{
  "hidden_size": 128,
  "num_attention_heads": 2,
  "norm": "layernorm",
  "positions": "rope",
  "init": "trunc",
  "beta2": 0.98,
  "weight_decay": 0.069,
  "lr_head": 0.0139,
  "schedule": "cos",
  "final_lr_fraction": 0.0,
  "batch_tokens": 65536
}
Each number is 128 + 24 x the weight over the matrix's rms, rounded and kept within 0 to 255. Layers, rows and columns count from 0. Numbers have three digits each.

# layer 9 MLP up, 512x128, rms 0.204, rows 112-166, columns 0-127
166148094127117115153129060132143156070071136148149141132097170136115116102146161159145094132131159137088074113134172128154134117091154142134149162169132111178122115133130123127145110128128143133137125134114100168081121140123101161136130146112135093095132136106108177140141165120128127151110109156168117129156100123073126168135181127147116128106147124100156109102109162117150123147107
142111142144135102134119130146134151149092154067129155143177103093146112169160142100151109134155139127100120107123078142152149154088119185140131095144123140108108141134085123157126134152152149105131167170123101118114131142147130133135125117079130144115148151109147126126103146142116135161170125153103152167123122094122128128138126109118145119141140132109102117134104106164133089087138
138147147096109103117104081123080150181158130092121152117113086156136151136128099132125134125135117158182123108139137166146154113132135113129093157097160105131115132153129127160150101094096148115150088132130126051124134161131106133187132127111113151127133096142143151082152098095093156116128157115087136082090149126110094159135108132140118096103117090111127129116090095129123153107085
071106171120116086137110096143146175137128150102143132120127138090090094114124158099146165141093152161148108124134128095132131117160144162129119163147159124110094154124174085155150120081165119145114110101126115145118097138147127126098112144105160114119117129128144135144112120120126148105074112129129140105113131096107111122120123165166119126110124118110143103135109122131168130153107
135128173121140084119125124138096136114167145133088060129120137115161096154103160074100112100116134125128125150142140055161083131160145119147119127122103130115192175112099158109135124098126131144104123139112153129151102152128177175123149117127136102090091201120136129130103097150099087154097136132101098128149104081127164132178095095136126148121124137144115193146163144132083051160108
151166115139148168136109109110155136116122156137119107119134172099143134106137095116113095148115124133112131161124130131140112112105118161132151151127128134088111130153122113079139117130126106161114133134135125127118138196109102135093149121091102149076131149143089128138115108107113131112139124127104107164127120125106127143122110143103139184116142098168104118112115181113127114126103
136095149129157122135088111117122151108120147135080135116119094119152107124149139118169124108118100137124122145104136118165137137114151144148091122134142101143171170123148145127102109130103134135072120097127130093141119138120133186133143115137136139109070172158136095115099105154150153110125170168130116141094164149143129127133122122083160105100157108114120109126137154129124162142117
152140139167129135131108154147102147163080126120118117143104098131133117130140166114163140088085148103120103163192108081109106103125146145177087147119117136096149129171121109132170117104149088126120126085132143108092095127098123127086164108149079157151112143131106169116162103127150077138138107093132109175161095129131114134119170127131143057100106141105131118111102124138102100098121
132109128117129089165113124170168138154128122115136100117154147143126157075139162100125130136138142143131151086171135180130138128111156120131126117108128130127119126098113116118140129138154107181145140105126116125093121146129170143151095123152103143135117156137123138116099106158155145127093126162114138140109131126122121156159109090106099120092116151087107108125161157173107120133121
163097131099136134095123115143167155150072159126127147129128172108112106103170197172140128150136130108120107100137085116131133089139094131112124123144145139158125147150115161143136131131127140136152191127152116151133164147134136107123148107133145126135108120123132110110099121096095125159127115156162138142141139094123100122112117118151094137131156106147164119118092144124167144107166
129147166114099160103125156126145130144088154150136097104123100147129097103095133124153135137122096122149152135137107134152123133168126112121146129121150125168143100159135124150105157100116154135139128140139142133101122124164144135137140130118112120134159161173101105155173152163100059097182169118086132140126135131118141147140123152099119148081115123101101111118112131116177127119123
114108126116157124111162132115125121120108162106150125125143160111112076107157135105123121131149143105113107099136133072149132124101100153159130129126166128168112116125134154134075134134143145105136137105086104160066171129133160134112142158076111158152125170102123119139127114144097132134150111091180145139128107113106149150107192167115126131151105135136106142074122165131123097136133
158153122106088104113154146107154102188112121104084140128124094130179090127197154129149122122134117114162155165172116125093158123129133134115129132126094113136144184113111112155153096131117120133153151158090101154135101139102076146121158133139151134136076114138092100101109174088138136073086171084164096153117132130136089120088126089114113134140134126158138161137144145126119097109092
146137154137134144137128137133142126163113161159125119199149132111120166098115171098107130141104138128170137118152148134081119156117135101123133135110105163108137128105070119177150105142106103138105134126156141138120104130153156139144139117082126119146123144140095122102153096130125159137160120128128119109066125116138120135133152128159142166176144153123127105136137153146123110137136
135111066094136136075132123178125108154104163151127162114173097133131111151118118098109121132139092132149152129182145115088164107134130100141156144065102127143142145153121147130108101090121133146120116095130167114122055135105124144112153182175109106115090110145135111128108090123104172126110154138134134083099119122143079164125129143140102124122142125185100118136114110177095127123118
124130122117137096087130109155145115103126111166144079129101154109129094132118117128150131145101109145110100094106096094090108132103122132164081119130139092102151112142114102102100145139138110096183135082090132123145147111159124188185190156109121117143074098085147150056120086164167096106089137128157124159108134112132153157134138134130141128080129112119142116119104126096115093158129
106178166130120151108133142167089129133084148127103116144162139093147113105108134149116084143109124129118138128137091171119113148154155141143141119166110152100108136136114140092088144089190150175129159139139132155114124150107108167091103095098122123100115127102167137108106124122122108179129145142171109139142138099132159102105093143116113124155112087110128104136082137130123133135137
147127150136131130108111119094074127098102147107115186130112100107141106165115156091135128137120165184151072092149101144160107112122084130094126107125126130115115161064139158102154153117118111133134105101145145131091095158170134123131086137162142107096162086146126165121148136139127156167191065092161125101124134124132115138111121137112166171105132111113127106136164133101135127119110
105139153154127110135155149112124124117119168100117125131125102131122135126095115088146109139126133148126152109149175116150143089116144155147099108127101133108120133107105145138160138099103121112131110097120135170112097143123157162130114153073154107077119105133117148106118123148151125091092164108142089121162137138152167101145107161154125136141136163089136102142143130139155128099137
138144126101143112142119129115117095128151099132122109158184097104126094138136083107135090113118177127123150158148104150155154121110127123132162143108138071115099140146133125079108123087139141142148096149123112131108142146123137128115111148111133098137127147106161121103090157088104132094099131174160135147089108107118095101112149144113157167124121145107129110119134129125065107117119
159121119156091148110102130125124138147117184143110169175129159125161139165145144141062146093123142124134133103129110108114133149162155162099129153112142121170119119195170078134130106123115089098182125129120148137092117128133100136109135115138147152151144116153133117107159139108197113146140112164117080085058109097152136142105114119114152110144121127093140152160179149125161140151104
185112095133111098143181133122128142119126138131162152098175140149175128138134142120133094176121121128101135122121146131124113114122086114112105165123074158079140152120104149124119080155104071109119145160103106060100126112184171141125181162111120144103136154183139128090129139119131102092105158139143109120139134124123161160150169120163137140171138149123099134103118150138139151105141
123122124118126154157140142130098137106096095139118132163145128113120139146137100106137147093091131143123157138145178079134126110127151167087130166110148132136118120120079194098144121127192097139120112129139106166165080127107164120137139145122147125076148122111106084122129126096148131129190153126100125145094107114154108160162079127174204125140143159115149145096141151117162095145124
100131123133125103114111095110107099154153129142114129107207129142159153113142159138140132165117158144128103118157135145130125129126085137121105117122136146123123085092114130132124124080124115209101134111135132095103148153146152124162123148101135129116118113066130097136139080111133125163134091154131116103109097099120157138134139136108167089116142144106134144153119165131090100120146
154141118097119106160134099126147111119071147117128121170151175137143125148140153146183119147075161128117160131137122117112144174124122096133064090135168114150101105125098170140108166141096121103151091170148075128164071134138126085144143098133129143134150147172117123121101141112174115141116149143144111181135104121087147176142141099180152113150120104130154130151117108116114137149138
162134118148104154135075119132141133112158125110140156103117124121148145146114129114182135121120129125144110115148119129104117155096107089099113127124119153126109143121104146149112108140126139127120147152164158102125132156186163100139145141172178104132133098159124147142169094147140139116147110088174131122128101103161109142143089151134087132167108133120148102143124166124150132087142
102143139067159119109100088138109119119140124105106133157158097120127161133144122134123134154101179092123165146102179122178158115151139119148124097130176178103080142142154114084111138116119086099113107140131134133112085102109107126172094096105144110077139142129160116124133134131118173156084107133136144112104152165133122177106160097130110116151129139124151144145117173107149106126102
158181151095162111175143090132152131141138095102138145175122135110149121134121157110121107130119135137118103174163121094201146126104131140098116112125107137109159139183119122136095100153137110150134127175103086120114142101152120117163127152187095080106146134160146136164122139139107135119094133139091113153139117091140163150102128125113104122103147090128117154154150133096106128139095
085122132102088166145115167081143104149132158133118128126162120124143130112102162150136142142122161133112121108137133153095126143104147140152140148109074149098156086115107139178190122150153100129106137090093076133127127135200170135161135122142120108129092112161133090147149119149114157126103132163163105143163179108127133129141124117138182154116130093148142117141126157145112096120115
107121132128118103138061110127135072146092147152109117148132104103115124090167116153122135080150187105103160118140109136157159154115119089111132143135142148114126132120097132151122142080139115125142140084150107113117179113108146140111095138107136140138105133132137135095124113117166185134137126140126107098084123135103091139139124121141168163117132134162148124162126135100137159150103
111173151128112142177138151119111087107205122140133109140186109102119092119151133164107109124131121099124112129162160118133145152113147105104106122150119138113112099127079117116147136127113111094132142147104133146119096126144098146168191101119120124121124121152139125155079152123163127067099116148121125096158103124164159111146146123108137130131131138096117153110165170162136120162083
111148100117124135119097137100115156105084132162127191136115138120120081150131123114115117165099140070127112111124160158156116118118115111129135132143120077113165152130123111099145148113150075157130135126100081106122141144090140135164189138113113124108124139057124121097104117137099118131104130133139142098139115117126127125134136162072118113154133114162150148134142142153131131151128
111194135126150095166142141142150149092119149135160108097134160109133159116119159105150118170081146148120126095131128130126141099134151156124159101115065135117128124095116150131120131142121123146133120140109148118122101141137118098122148109160132128126067143128159144137174112130132079137107115151102115091123073153132163128105095111115112109105107147081106097157135115137184106082115
123116083133140098143064141080157085127095130121145105117115177103087151135141176137121144130129140101140164104112160093111145145131139152119126117129152156145129151135115124107150119151100138152158141116142123127119109116115129134128161116193106107123095158144115111093150093108201128140150143091090130134147090144148077145147123099138089132121140096118110143145123121105139127149111
118125103109112137138102108145102161120111147121151071124089119119093084133126095115109140139131113121133133098150107129128098131098116117123139070157126142101144134119124124119170118129126103108119165134176136137168123182164127125117136179124076125109110127130148150141142138126127155116135138151115194175117136099196097123110145165119128143103121132149145147110157149106137149133097
080155165162123130156110124121096120110098109138134173104121139106099110135136132105112133104120157103145101125124125122129092151116116143132141176081082186152120110113118082139134102104079117162155115134164178118140116129125153098171138111141115151139077159128111144085152128127110082139152143118088094132125117114122180086102176137135117125143160150120103132116131145111123130160110
100147147111125130078072124086121128120117143089149146128124096115089134117150102111116105145164112116155074139164121126116162137138112134108128143121208137133128121144107154125152124134139120138137123146129127111117123139141139097155176144144129129145141103067108125117100117114149172138098153113119154167153089135126144110163134093124125171122146124126132108101178102145129102124140
156144127098130160124129089103146112144115131131115131090153127123131098130126091157142133111131051132162161144134154173137122063131100134133102125150127131135106089129145106084134122158086113130094146091140125098100094124120134129123136127133081134103100108148151118138122135152148139110133169105134157141124145161145130171135153104147155130123173124120116128137123172127130103133103
144158118115122140128149122096083143123138161136170120114154135134120153103137138118148117153121144103137126120125116118123145116137151147117113125202147125139146129184157145138151184117125110126135090109092101111123157115041150109152121110126168105122138156093178111119113160144132159122115100108126141111118123096168139126154175157109105160145153125163121151130147101095100121114131
126132124099110108142141139112103126103149180093128103158128142146088072117102143108149105145125114151116124113098117106110138123146147136139127130106156143111123118135106119162155108114120134131164099144114107123141091109161105118129157192123126137164151119168149164104114143168108096140146141133119101117095138082124115142149094108136148173142092116117133106156162161144134139134122
153149107136120116131177108117125183149130112074141101154152130125131121154115122118155153117146097080107101075084087097155110132166179107131094137115128121166148138154176164101125109163131089107160134122091129102118107121112101179133160095163128179097142121126193085123158091130135152080175087144123147125142093130095109137120108111105118128072120126107152101117100154092097159114112
079103096132132105144096152138095119136177127094156162145145116121094144115137113153122149104107176136147094135124159147127175110119114115159123140138110139181152103097095112115150130144131149147112146143106084113151131171123094070125133100124126141138143105172174094111147119116118145154121127097129151144136097143162114114120110101122097138071108089116127140126080131105149122134090
156180162108155167163133123145148121126169131129136096146155134120162126164136130089147127131086121136111120096115144112099105150134125151125149128102105145109129168142105093143149140080114126125132101133091087105120141133099128149176129099118159104089130167123104114145117102109125167117109084164129148126152108127109109087096151101128111122082123154104116144142148170107126109146128
174100123164125086127090125112137104119111132139108133163095124132122098120164106121109146121097137092124123151188124117112090134135130180116128152136143108140148121120112139124102114130112124108175151107133089151143128133101080094093113142120134129164110113129178103086116140176146157133166113122146149123148139130178120122126141120110137106124118149120115140081117142084170090116102
133124139103133171120115110073189122155130138128106171104152122122092111121148143108108119089139076137091094120137101123103121156128120088104114139123106137096130094146135073127148141148134146083152082143116101122097121167112164133188108083154160136136135128120105102116112101109132110105158075131103140135106117113136135138156161166132122133106112157142130134123169161124124131123105
067114135099127112113122149111096146114106179148127130132153115106135132116131156108093101093150095107121122101139089145151140139130091155138138106117116157125114105085155100138093153158127103129109105151156130152097118110119148099160137172103110133144152173119137131109102111180138137162124178123115146154136119137161103150153169174088148141110088128123097169184114077166100137107158
127112118117143166108123146099152166150131105096134114127110101128153124136116134132192112124116122149129138142133101135130116129094138144150138130111163132146116111150091084105137114159150110130115136127103118155121183129116134186112154145147124151127111117116130176083087105112111164106127152131144167153123086108118146163138131099119093133105138133153158104125175110110099097138147
118143114131084137108156119113119153129124155133187173113132110126099107133171100131124126151123133113114141136122143101123124135110125112129103139146182138142130194132153164121102124129109141134113129115147152094138148126147122150097166140116127104127119118178145113124107122163121150140130111080107194116113112123175123165119106147170163100109119177148156115132102111163121150107144
133146159134139117148076127196084095118108114158123123130137120107110141152126132142114093111131104109146138126136132114121080102122117158125126141097104160158130106110134127104167094167163165092113124149099129099155104156095136159144117133123142141138121094159110146153085092130149125157105131107158093142125105141100128135129171164127109074123124095138108114118183141104141089125093
096109098115148080100146138160134154147171159112113128123151138158149132125107097109132109143112142153145148120144166144099090145117102140138134087137147118158089155088089133130114148134116105139150078127153135154087153135072143106140083130131124131106118092148109127093115093152095142107112187125122091101156128117163100127174155098111103124092129113123087086125172134147122142160092
145137134116080134101114131118108104138127157103091139137123112125113182156134130136101104140138170093181153120110164149124133135138098136103146130051165082126092106122149141136111133086124163148086076126151144152083118152121135184131124149129148151118104134167127105186123070087111171102149129188131093066108109148137131144133129135137116145109133127139116157156148151096134135147103
103103154105130127162145135119165133085127160139154123132179116135118146094148121169117138145112155134128154118160123137167102083163146149170149104131126115134145121107126125081135131096096160130132128129140074124114105128153122140154155098149135104136096093117128141159107144106146118120089130156143111123081148131122169131111115115088076122114113129100134159147116117127106096112137
118175165123133113151155146162118141105127127134154069138143166131149150127199141176138117123160146134145155115139138142128132089113124146111096122141111162104097146153114128102130128133124107147164106080119158135105153102111135127143081127137134135094114165106118141101120124106106121121174139111126144114135110103103147185145163156093136105132127141137095155074127157121138143151111
172134152156149149129095083092149155126098116122128129160151119100123108155148125106147103118142141132117154082098150075112102143142149128138120119125153127156124139124123141138139138159142079140129133158118099101135173116134174129112158095122132135086106116124114140089141086109108114164135155150127134114141115139159127091155098123169116137142143177116133103107122117129096099146126
072149115120072102142113128138142146133111171125124126171137146131141114072173165061129089131169134102139122128140153117106126122149178159116103138101165075110086121152143126113115116096137123152183155129110132171126087134145094107135105121118125132132119143124136145103146122119123176172124125103140105138100140117097135095140126131129112104147136101139133146127086156103147135164107
# layer 9 MLP down (transposed), 512x128, rms 0.221, rows 112-165, columns 0-127
097125122158118131131088132155072152158158110122170124085095125141140123119118157104097118160158115136147128146123183110155144163107106093142155128150158166127149168092110152166135153107151098133123099106154184103115094125122106137131116110142099106105126188159104137141125144122158107111099143086146141133142132121110173165137155116112151097149117136138113152141115134138104102138161
095130154128092138128146140157082129104160139174123124108125131101136124090148096114112109127102143139160121110141138093141163137143136120134141153107123147152144098163138169090119160136154124124160089108103132124132092107141119173121154163105138138110127131126150112148136109100126140112119147107093176124104118115109099155131135174112122132135139113174110139154124137108154150130129
136116123179132133141133153100119153107105160086148099135146129135130062128133136126118156124139155102147157113139111108133123088139138142112121127163127133099151158122095130143126117122153092128127117125151134155165122150119140137104146136147118118135135135081098123142164135174107134100142169117118102110114112148131183137150136158135150094131111104121072081144116146119143144159094
135152137113117102178162134112095109112150116139127145164167152138137104141134079099120120120114094153115138138122139111105162108138124089095127126127102107162147092110133122152123139152137116129138124170107158075128126158128165168154146120122111085097144110147075087128148108104166166161156152118098114133181122127115147108147102138101112127144101129124167133127120093102137113097071
158121099132153148156139114102136116126092132105120126125129106049127111150118099119126139095146127117126126127128149075122114132103107163193095142122132140101101116144079133126124114111131131112123081111139109108193119138137132171096143158146065115124152101099102107123108155134120136095099135135110073145110091145142140112141156118158144125110105155147110143145137132152119113084137
118109107140102120092147078160163135108123121088156131146106115112139101104146139133097132126072118122138129122124105124095130142184134114125138140092126117149117133102124127114131134137147139106133130129133135122157113137117122134093164156168122116181119146109124139103153084128114144130138156111127121112122132113098095167122135172154114086134122128140110107139118077148139127135130
117134115135162119127114123132135110121142103124118109124094137155080127109115105132133131082141162142135152152127111152149136107109099145146119117109114107085125147179147123132153127118110162087137128093140142103112135125150141149122146136129125117094136119122168101113121140129136137153128154110134115133131186137123145110125138151080136155134102138121098108150110114181139125151211
103133133088167143131131119119112109138087122119117104136096105114123131123115134178131133106115113122141129118186150162144089103146122138165100172072129150143094147145113129154104107096100158162123121103147094092135138124155105117172123140099138107142126103116173139139106136116078142076116136137137114141154135120113165121172131140091156153120139129128064091124131131143171159142132
152129087149157077098097177159123130068166119130141146091160135135106137157105113114141127107149130137122110157128153183179115138095149117146130137110137152158088129147145131106135110122089104110135107144104128129135140116166151142120175156137160100134141108100111148161153180161130116132155130107133125108095142149080122135113146132162098123105112137124141124115113141143131107092128
140153103122117149136112130146091087126136111091115115105122066152147129136113063150133105069145161161157094121114151135141136160096095102118128113158133166124133113112106127147135128096157148132128075112117181132116115121136136145125138105142112102125121116127133161159147080133156139127107168102130165130115132116110117117146150142122128112130126142105103177132116129132087073140122
130126109122089129165150121094089129132142121080116171130121120102141148117164146169131101120138138134089120145119143107104099121158146143141111115136149112141105125134126099119137158151113146172110151121161132166176086124120102104118102135156154108093086101148136162133152107129114138135092103110146092097164128092128129108137155138096121087117148140183089141128108130117115107142169
099120089184132133098141144187150162143093162142135136101087143138150109105106152132106121147166137121134134116105110122100123155160112126126102125171141149157116110139125134169089152117109107115089147122120106134112116120107133163078093113166105117143122111120108137134100134139128162158142149153107099134113147138122140162175143130102166131137108091059124108125127128137138138164093
124134144131131128123099108106113147113138160130151065148126079140126126161128168126076169117159174138088096122125149122112095118152102153119163115119111101125122143131137115091167146111141169123104098098115141094115113128133120180132111146165138103140187165127083142150107138164130120122124106136124156109101105130166129139169102128126115105132138133105080107133140109151128149160132
155120134148145144144157120143109119185128150086155106134125145166138125168120115113133120131136117098096126141115134102184137154121164105106143084116147140130099149114134157086116141158140169111111147146118131125148152105130123130129162127090120103153133130089121130131124119078148111114110125099125128118124136114113118139122129110120126142130147147130156160121163087115117117118088
134135162096128135182162096075148101130127113081122111136124116131144125169150141147119135136074153133157136143138116121131091129163111135168132096133158118096123125138166167125119106139145103158094138121170117134106163105157152119129111149125158127136146149162130138124139119095184146122104111134148114096138117157098103132116119148136123132131097083149080144133122141135174114122150
141134117123173148142139128117145103105116125115126103163149128134137165147119118161084130109153162141164136119138150135149156117100113163108139081101092158130091115103128124157137115106128140175092114118145125112050118084116116107146083145155150138112108143215143130190135125096098113154120157151100132117151097093130130097123103127157100120168143093079105141104155166161167090161113
138139139131123106123079111151148136116156112144136120135160130140175124104157145136124200091089090120172172104113143092159104116144159092186120169144147130130134115138149132170138112111136071173108090117130104070141123124114122133097171136119133124124127129159108131145130120138105128116097120156116122139132124133143089115117146140134090123131121148128112148124100110106125161103170
173124180123183117128156138098103107086092144108128142078134134135151145147143174136131109117115140089117116110128112151154103125111131114149100143166135148117126131132095162122120119136114149143142124126129144103119090165115126084108108109110146114113166112128144101124072088156164127196153112160112099123149124148136124081081175103171126113112105158157092089176120143155188125141127
155113086137107129123132120116152135137130127177130120135131124138076160140154130164135129101164149111139122162104082160142153127126116102154121134097148131112110099117129115128102139171131137145134145118110126128116151118135089104129131114132095145131117143164118130156136129099144110149123105141090135132085130102137093158135124092074100136126123076161147148086113112120080122156091
126082151176146166113114105134111120100092174134137150117115145187129151122136138147140121117135086124136144136128096114096117128193100089161116117130168167176140128126070167151104080144116131138119132139131132119161125106141108130095130084117111126149110051106139109134135142125113087125156155108098101139158134130123138120154154110138108099110128117117125134128116147097132125122125
139177146094142167130158138111146151119133143153076103116102150132166145094150130107103159179135129067114162132161187102139120126130211109095175111171174119139115143149120111124125132079121128109090143107083146149095083125168164124116097151109118137150166091122140074133115169147075144142146149151163144113077161119105143104117154119135117146126086112092127166137123136136137132065134
123096110162170110150127123140116147086139118127141152139134120105138127123128069135163134116117141153095152130150120151134142167171158100136136053116119145120126113092146140097174143124148105144132110111164112166152164118143087117129109142125149079129116110131129178205124135133091145109071092130178183112156128149121107125159153136131128099124111129120133085160138099109120180106144
102122106141127131100109135128181104131082172076178154120117115168138163124093136118136096098149122142157143093095156104137154163135109153155108130136097130129120148104141184100147125116108179122109154108139141137168103111102136109088137080126120137131155096129184109098124092085115122178112081142147113163138087132140158151112127164128135136096151126120050081133111101128163134156150
125158143108092125116151166132104132116127135126141143134104129172124150147139105127129086135114103102127140130079101129099124108106140122141125112129177084093115128148142151150157118148140109086114131131159157144101090134105146132188145160139124155109115113134075135109186153097146164129127109128114120117159125137100145101073164105140180112135137140126115123119132125109154142148140
159124123124119075125134168162143107139136114144136114116123105108119111165127128104128128093160099125159110130104135105101134135128108122110100115131120137123168139125131117144122143131120136109140144144122136136108114183147159151136133203094178125154125096136120100087146135112103155073158117078065133147131166154141114120069083127102120113091104190090137116113108124109123104121138
121102128122187174123128133146148153132148109159125108130119154144108165139115148094094141152148090107123136136137134113187119088126120140155157128153139083139140154137139122137119152126097133144137091123099122162125142121125127132118131112145122164090133140094127088121113142094147130141108132124098097160171175129092154122130121105125160170112150134122147134082147134128116123131115
121105103153143111113128141090109097109093127113150109126108112078129121123099118162132075143135131181124107126101114126119139141146137113135139087116093148191090133162142118081161071112089116162145152124127114138074141135139135135206092109137134090146118124157144092122114193103167184170133160113090115139129074107115114141112141152146119142104082137101174160128184137132124105110156
155107094115122183135116132132110144153132181112122117112150139147082107150132100137137145116092110129148131152154109124122117072152105173130129178133150115174143147180145119166129133092149119138147128079148088109167088141088099139087177136142059144127119080130143143071108155152157131100123154077125118126160112166120121178125111120114057113151146106134122117117135155122146129116100
139146112091133155107146126114120154138135135154136094154098137133153133074125123124145143179104107136115157156165120115153164143079111100108117146161116163157123139140114162160173157123125136122125152142139114098115086106144111102086162122095086142140109162080144151105138201159120108103086097152110130089132138111123097125128151117098122137109122109129120147138172144169143122137130
118137151139123122154114130152127109119172112161133081152084129107164137094144123072134101094110134125104131200140100132109165167124131159144128096151101136129173111048104127131132172113141126140131139108150137060173133112127135127141124098108105133125125111123123145134139110130118109113077117143139138118122164085114153156112131135110167123139155116121157126159163134141145087108147
123104179115119175076131089149124091121107206133105103153129184138098126114134147174152126145167178104137105114094102126132146138115092135151132149142135147161102117097115131094091141168109100120108194125119108150076137149159132157133139130146163156105149088135101132119091176154092116111115142079172180099102162129130171113073146122141129114140150109123144146101139146092109164119123
143144130138095143162148145126160127106139129146112141109159150106150143124101129117151129142102095133157163135105158138123153126128132105123128107153113139125155161096109145142158154114105155125114125117155122129119145112115128122135089132114127102160159103087135092106117099174117113120136121126117121131157128128128128130130152095137100134127112079153101069147120101157118133165112
132084116114099123136111107179121143139134131162129106073123122118178035132131161121165149103139125127139154076112062092124147119128193067105120111108133144123114090154093109158122118148135144128118104105077107154133084114165130175107154161130116131107130127134131158129152139121118110101131113102100133144134160123133137155119081122126113137119106152175118120132159143100151144106150
101148131152136129072132110105126127106158089109112186115071105148159098143153159125129078150095128105134141117103113084156085122164110127138137106161104132122105140054153155107149146121133107093101114109169124115163135148115145126137149131137127128137086137165150125134149109139119106105139133094105127069086142128143105089137115111101113111154115100146195121146104140104106153193145
136117125089144119136140126124130144136123112162145171081149147118092136117121090152124145099150147120150126150119099175099112080136107126134152167126135129157122146130119127166143151088157130165153160088133096144152097096160152116119092131150146143113139103133132158113156135106138096113167105160144123150146121085120086098164145119141153135091157158127090135074128120119110105144076
116169162097138131122106177130154101114161113158138174123083111109165143136147159098163161123117124183114145149133151141131114095161109117098116119120103125139152115118107145160140114102138162156146078119102124159078117129157167117155105149097159155123102165131143139136132118136119133108158101103077156132111118141136144126110097104135131090141129093145145125140092121124089112124101
088121131118105149136119132123124133167101121146146116110101128159104141113118124169103158146169106089093108090123101154136089137140125140159115139109146137133105116161131158142125095172126136175106139107130147169108140091164110120124117126133098108149135085143119104132082149120131129141159171133102124141105108148158098132152172056152078132108141161126138146117099141136124160150135
101122086107093123131149136162131145132185131108105111161110159107164111156121145119101104143112127138123056077109143127165114130152151139106157135168115152121133133111138095139129155143104140093171079130144170122181119125116127151155123169111126114108107126083151151125119164112136126125108154124137128139121109144141132119130121172123114166141077107099109164120123166154115130100116
131082123148141124083112130159112131142156128119153124132167089148115136120143126125103117103111132117139111128141122114168143119088189151159110177104128106098137107136085125143131149130124159128129150120129086126112128125136131120117142131124133141125130111090113145130123130087144138117145125125145128125122134169098088167130116110098158123114101112131118145165147155111157145185117
105132130115147083157152118142160154137182121124137138106129147133153136113157123155151115151116140152141145162111165128132100125125143117133137105119158136155111143129142128154150150098116123147144135167112160170115130065146096103112112111142171141107108155171105150100109146131140136164143113097114155115141157143164134119122118123111119103094144113150108134083176098158147178162119
124133112090103110144087120100151094143126145149144070170130157130127111133119132101157162145121194086083133126192161135140106076141133155146107143138166103096180164111105132178121103141137149130142112100121125090116116175125122103118125146147119107123139068103166145138111115177152138130090150157107145161087109123109073164090109110150117125142163081137158078156156120138147128125106
126158133132126140163146108123150139128121138102144139142116139095147141135130143147112106103154160119104132128137148060142103149149142099107111120103111135148104131119123133137121111117121132096109096128144103112132152124089158119138133129122102090119114171137106140156101179126140102155120113104129086124134159128152149114141133095097151167129151147114129127088137127143134113156165
112096140151098120110120130120136170171118140106091143099102143162120165109148142129139100092104134138154140165144115121183118139139126142131151144140145129180100145135160128117111162122137088166112148166159095171150174144118063129166085111095129113144124125138114107114112110160115095134157103108136139061116135128132139137106113123138132136152156148149108135120166098108145104086122
151115122153109159135088108135145154096118150119100147165136146159140127113135129165105140104132167114106132140141110127127124119133142095118102136129106107117113128143111135112103158133141090106124081115116120126166112135136148117180146123119127110118116123144133139126117084117156110138135104141124131093113133141122133123133121151115154125103105138126125160155121139134079104203131
115131065076141146130102114166133136151143153106100114138135083160114128146131126146134128099166166160152156132192157123112173096128143146142141113152126096106148135145131170155141121089109112133140133118134127133129131130143117113133109076107131150149166141145129084115113136113146134114119151125104120124134149118120092145100141100167106150140090124120117131118112157133129080109193
139179164126125096157137090149119145153081076144122107122154113123114168111122108079140162145124131124141112092108118112123109104128131134121181127136124095138108111113182140150148103126122125104116114138137149118123144118137125126135056124183144147103138157141132146126110146137132107097115092143134167146133129102086168109132128116096181119131146127157084117146125109130123141169096
144149118145139061131125132143107142130124131169142091138114148132126145110143139137099122192134120150132139143108125123148109124114141117104134122142139123121107146135123145103157120130103094129157144126126125125129123102164154128118136084175106128141137141161125151139130139128156143120178129128168098167127135103153145117080147140106114115124161093102147127110135138135109150153094
115110127123098101127137121145147125120155120109115140137139137126125132102063146095136128150115088136124117125133155157069125106087154145139107182186129161140140113124138137120129125155139121130174123144146148164133125137115091130127118150141127134120192124119150139137114151118188125095121142124129118081146163091114174091105128091081095160119093111053145176146090132094111117123124
100156122109113103125110132129060146096115112139150106148140135081115134120128082100133151129123097122179109127125100149153137156161142122118142114202088131102128076135154119124158180099162121149137122080131158099122145119136127121125112116159190135149143126168098140094141140102107164159088161141131135114160105162110109169084131122088112130100108125151122118155097123136140131102167
145122133145107142136129100086139114146136162131108112131135087135182127133114113174096137123149105119112157131142104105131120120140108087190117154110106114173123149113118141099155137083117117141101115146169129093120117104191142125119154097093157115150104161121129149097116159095126111129145109155099135164077139142118132110144113142128146148125126164102086108134071127113162094143179
106117103129124103092153122112124121111156170137109128103167116170137136129094115140112145091139136118155131135115106153130136098123142142103075089133141094148153091108147140121096074123159120168086126156184176168136137107131127119127128153133147140097106150135137161134103128118106146160096169140128138197106149111112131120135134107168207097150142128161104123119160141106133148164170
139161119113134122133148143112094141151097140117160115136100096091102103106097139127140096096075121182106129106161169139083142145133106129114107124171122146153082116135088120185122157135104161086138112143095183099137139124119124120117159140122114144107129140136131129130116122189118116135139139116144131106151113117126132108138146138121122120142131109110084127091109121109138149156117
134101150145092121138120107106116129091136131166172123100144115127103124130118127128127167145100134139108159117134145100131136082182132139099100098170105136159136124139140124167120152142133134123122129131143115136166150157129132152151134110135132134126150115142111148101113148124173126124149134112093113135087173192104131106110101119128092134124131094082199158121166087151119125106158
158102147102133118156136174138132140170127153113109129105153086127130119141121158143168120163108131128128107109144067124140105136146118131119127175096122135130149150126179114121138112104123116147096096145128147105130098077164162163129150138121130117138079143157082073147142117150109124091128092112146098129100105111153167123133103154092100120136150131138142147163119147103107135142149